Weights of a small transformer language model.
Architecture: rotary positions, no biases in attention or MLP, normalized queries and keys, shifted keys, gated attention, hashed n-gram embeddings, capped logits.
Each number is 500 + 25 x the weight over its row's rms, rounded and kept within 0 to 999. Layers, rows and columns count from 0. Numbers have three digits each. The size before them is the row's rms in percent of the matrix's.

# o: layer 7 attention output (transposed), 384x384, rms 0.14, rows 242-244,306-308,369-372, columns 192-383
# v: layer 7 attention value, 128x384, rms 0.0927, rows 114-117, columns 192-383
o369 100:532547503569458470482502464472535522509510548487502468516491480490488533488525515438491546485493496447471503487506533444504562516513484517468492500523478479497487481491509496525465493505501516485488524440495517556534483525542522483554474486527525516520511477501511491482493492513510505551507514453512546498491447501519498467534495470549507522517524476510466477528509496501522551517487521475510462506494519512494494527490486491567529503520491523530457469555517525499473489494530467486512525484497502481476546500477507491499491549505488493527487494518494528488480514493528482476
v114 099:510544530489537500515566484449529490534451513544514430553527468515510510495531485548523506469498449506504531502510518498520482493501541479495500470495492479538493510484515497502472510527498513503495500492453462500545481548547467472515544510544504493493482478494533530524530507478488543534534504463459476456501498502475500523492531520472507467500521514499459519496486515508533489474521434464485523542505512491505493488531514450472501526465473470554489503491519504533485463512479545508505498469497479490486496473514531501481514482527535503468504484497531527484468532528490512500
o242 107:459534535510495537498493504548489530487485474528436510528499554488474514506498469464524505530497450522473499528482511508520486550483493569506497506476445526506523495499477544497486455494532498481490493494529476552502505509466490495523492458502497495498478478460444462471548512500468513469506527490532518519518558484456491516518483520508508512569504507511529503455471499499531493487504550483499504506482527497493528478522534476490509506476517488494506514491466503453522513508483491448494478496502511472468491507491492462496507469487540506518479500559509505531507480506502472477
o306 089:464480527484501480515481541556493527508474473476505511521527495476469502501530492457539528482438503498490551538523481470528518488465477514519503503454503546496501494520478479479514489519532482506549539517511495506493521497513544541469577455449486518545484525495465521495531498457494484522541548535442513529501567467498505519505481483453490513465518549487477497483499475511526518480466526490539485511490471487479520475522497498506511510441490536533481475505479452491481507474473490469490491491496504500514502494516469474477511536516473508463509529500487499556520525540474488518
o370 086:463527534492520443504481493521538497533468484494497500499531493457494530543500470510524494518465523525544505489507540456488459514511519478498510473513495473506468497539503512476538496473504470539476484521466466534467501470429498503480531503442501531522487505537484492481480482519534491516479507513487528524474492506498485493479513540518530487480554490521475492561503461487510472486499465490497506459539482499511483509470498489545484527495491473543536464497453454510480505513497477509475510513468484475518512417503481473504506516510466494529494476529483453528489480482499524511
v115 100:522481468514465530535474511512506482499501517522524534509477488505503553484473495480481500483500544502508520495484482556499496529513499474512501485519504527490505479536484521464492492507575509546468505493528511503457447541534502511501484490492490544456528543490537518451522493532491521467486461473482486521496533479508504472527485559487488464484508517523495525485471480516489514494501502483481507539466472481490519512505498548503503490529467508502512506494488514495568497481458552540493469539476525469470458478492457495484479540526485506487511489534518508482487494462527471543
o243 096:496529501493504488528488463482533515504485555543520518546526513473510488449488508507504491507525493530464461511459484527494503516523508491505509488490507515538555475493501526463480511485494502506446459510486466508494528510493510500527505504538539493523487454502501464527486468481500546481524503507518471495469482447539487499478486478500477496482544519457473472478515473474493458497456515529488506523486520478495518519544487490445490461470563486506454484514506489497473491532518527519477492527515508524483507488488503486535532493521495474497474501514518482482514508495473501497
o307 087:487512480504548529496549514516534442515546521473537556511521556511516459490499490514502474512475478481530509494504485525512456465510470550510505495499487486535501517510517464518479492514498525473519511488484479526496559504492466522516479459511502498474504517494493536541489496517529448530504469507527501587469529509455485501485476481507465485492517487471516499500508508469495510514511508496492490463469502520513526488508490527520467452542493484496477506514445514548530487483474542513521527524503521531505493495512496532475481494502477501498505533506515485491510493479507533517
o371 107:490528526521490448488448467524500497535537483476454465485537521501471498515525510513512518473483533502478505477501534528447467522473479490492522507534520504560494484541508465476508492510474503472491521493491551574472500517489504498473517529472540575501478499491466533508546509541491498537475494498495543490497471495499451495513525524499492481500526495520464499496502476519499494527525485493511516497500475492481472483441549493482490476542514473524461487484512479514504534503529522517475478496474503520467496511476528538472463482530495495546517508483547510511469515502513515487
v116 098:494532529481518496546480523556515493471460494537443527481503488465498468500499522500517539487577491493518503476498526512523480494479484525526517448503485478456485492516497471531507528508505501517560469460500476468520511478488514520497501503495516476491511514540478506523533497467473489441463545543522487509477510521507469517515494503434496490505484486499544468493523518488527450502503480475546522507514516481565521453471490495488528513517495518494514510505527473530502457496514524515494495492490542508478511525520486489506497481479521518453546521517495488484521513515507488521
o244 102:517497512516492481491517536509473504496516472530501507480509431518499499494472523486495480522450523498525491524489498493506527492512533518482568486512510469511479555464528446495507517456455522527481539485489517519513470494495539473505468583483510496477516507461488492505429457505534515505506500484481491520535509508488529480510495535515499513507475501528473483511458494517454472511486498501515465505520518508491503545454485515523502499539442522516478497529469451515478524494497536534506461469495511504539531491541494473472458498489513498492484473468484516480495497526486480521
o308 095:553541529501485444502483516499506468524504530543473463488552512506511511496513482492510487518539471511455466518490483468494462490502542488469505487547507515513502501508501539487529550507493501497500527481516493491494534520472492534467496476504544543509558550507541496524537544510508486479486484503506519474525506524468506512502477523531497514499509450491502523532523475513491454461521499498535529517500529536490480512489507501507463488475519531502501525467486517533499544551529489528523475501488486503545526527487506503498516478466485494512501508486483510494481518491459463495
o372 093:512479484466480509476491448551521482498507470516482504540554486521490531476516465492474524479495514493466510487494495495497509485484497473518505494491494499522511483523539507501517522502531478467490509548483527506470471530455474488541468504513500559492482471559467474514524504543490473483536436500514540550520492474517479512511489449461484523481482499523481550479533453494520474533490522492480518488477520509473504483510498508487481450484501500500497473496486476491508514500537506497489527535464471457514464473489517551495517510506488517482508539501514555490503481519543539533
v117 097:471514463463494482497490502490473508483455468468516503498528487510444482502532472454502499537472482500440511541478513510548511503487498560515476465525527527514501484523490511495463485483501488521508466504479446504526482554492478503485492495524489493430523518505515485488495512471513506499484456492542508513554508488492504483497476531507478470498570519523548536503523495526508502509452443490496477500533506536543482505537483473471490522508521521497513509516485525474544510411455523496492483493509488481500514531498500531502478504468548497507467510473443500531509528526486518498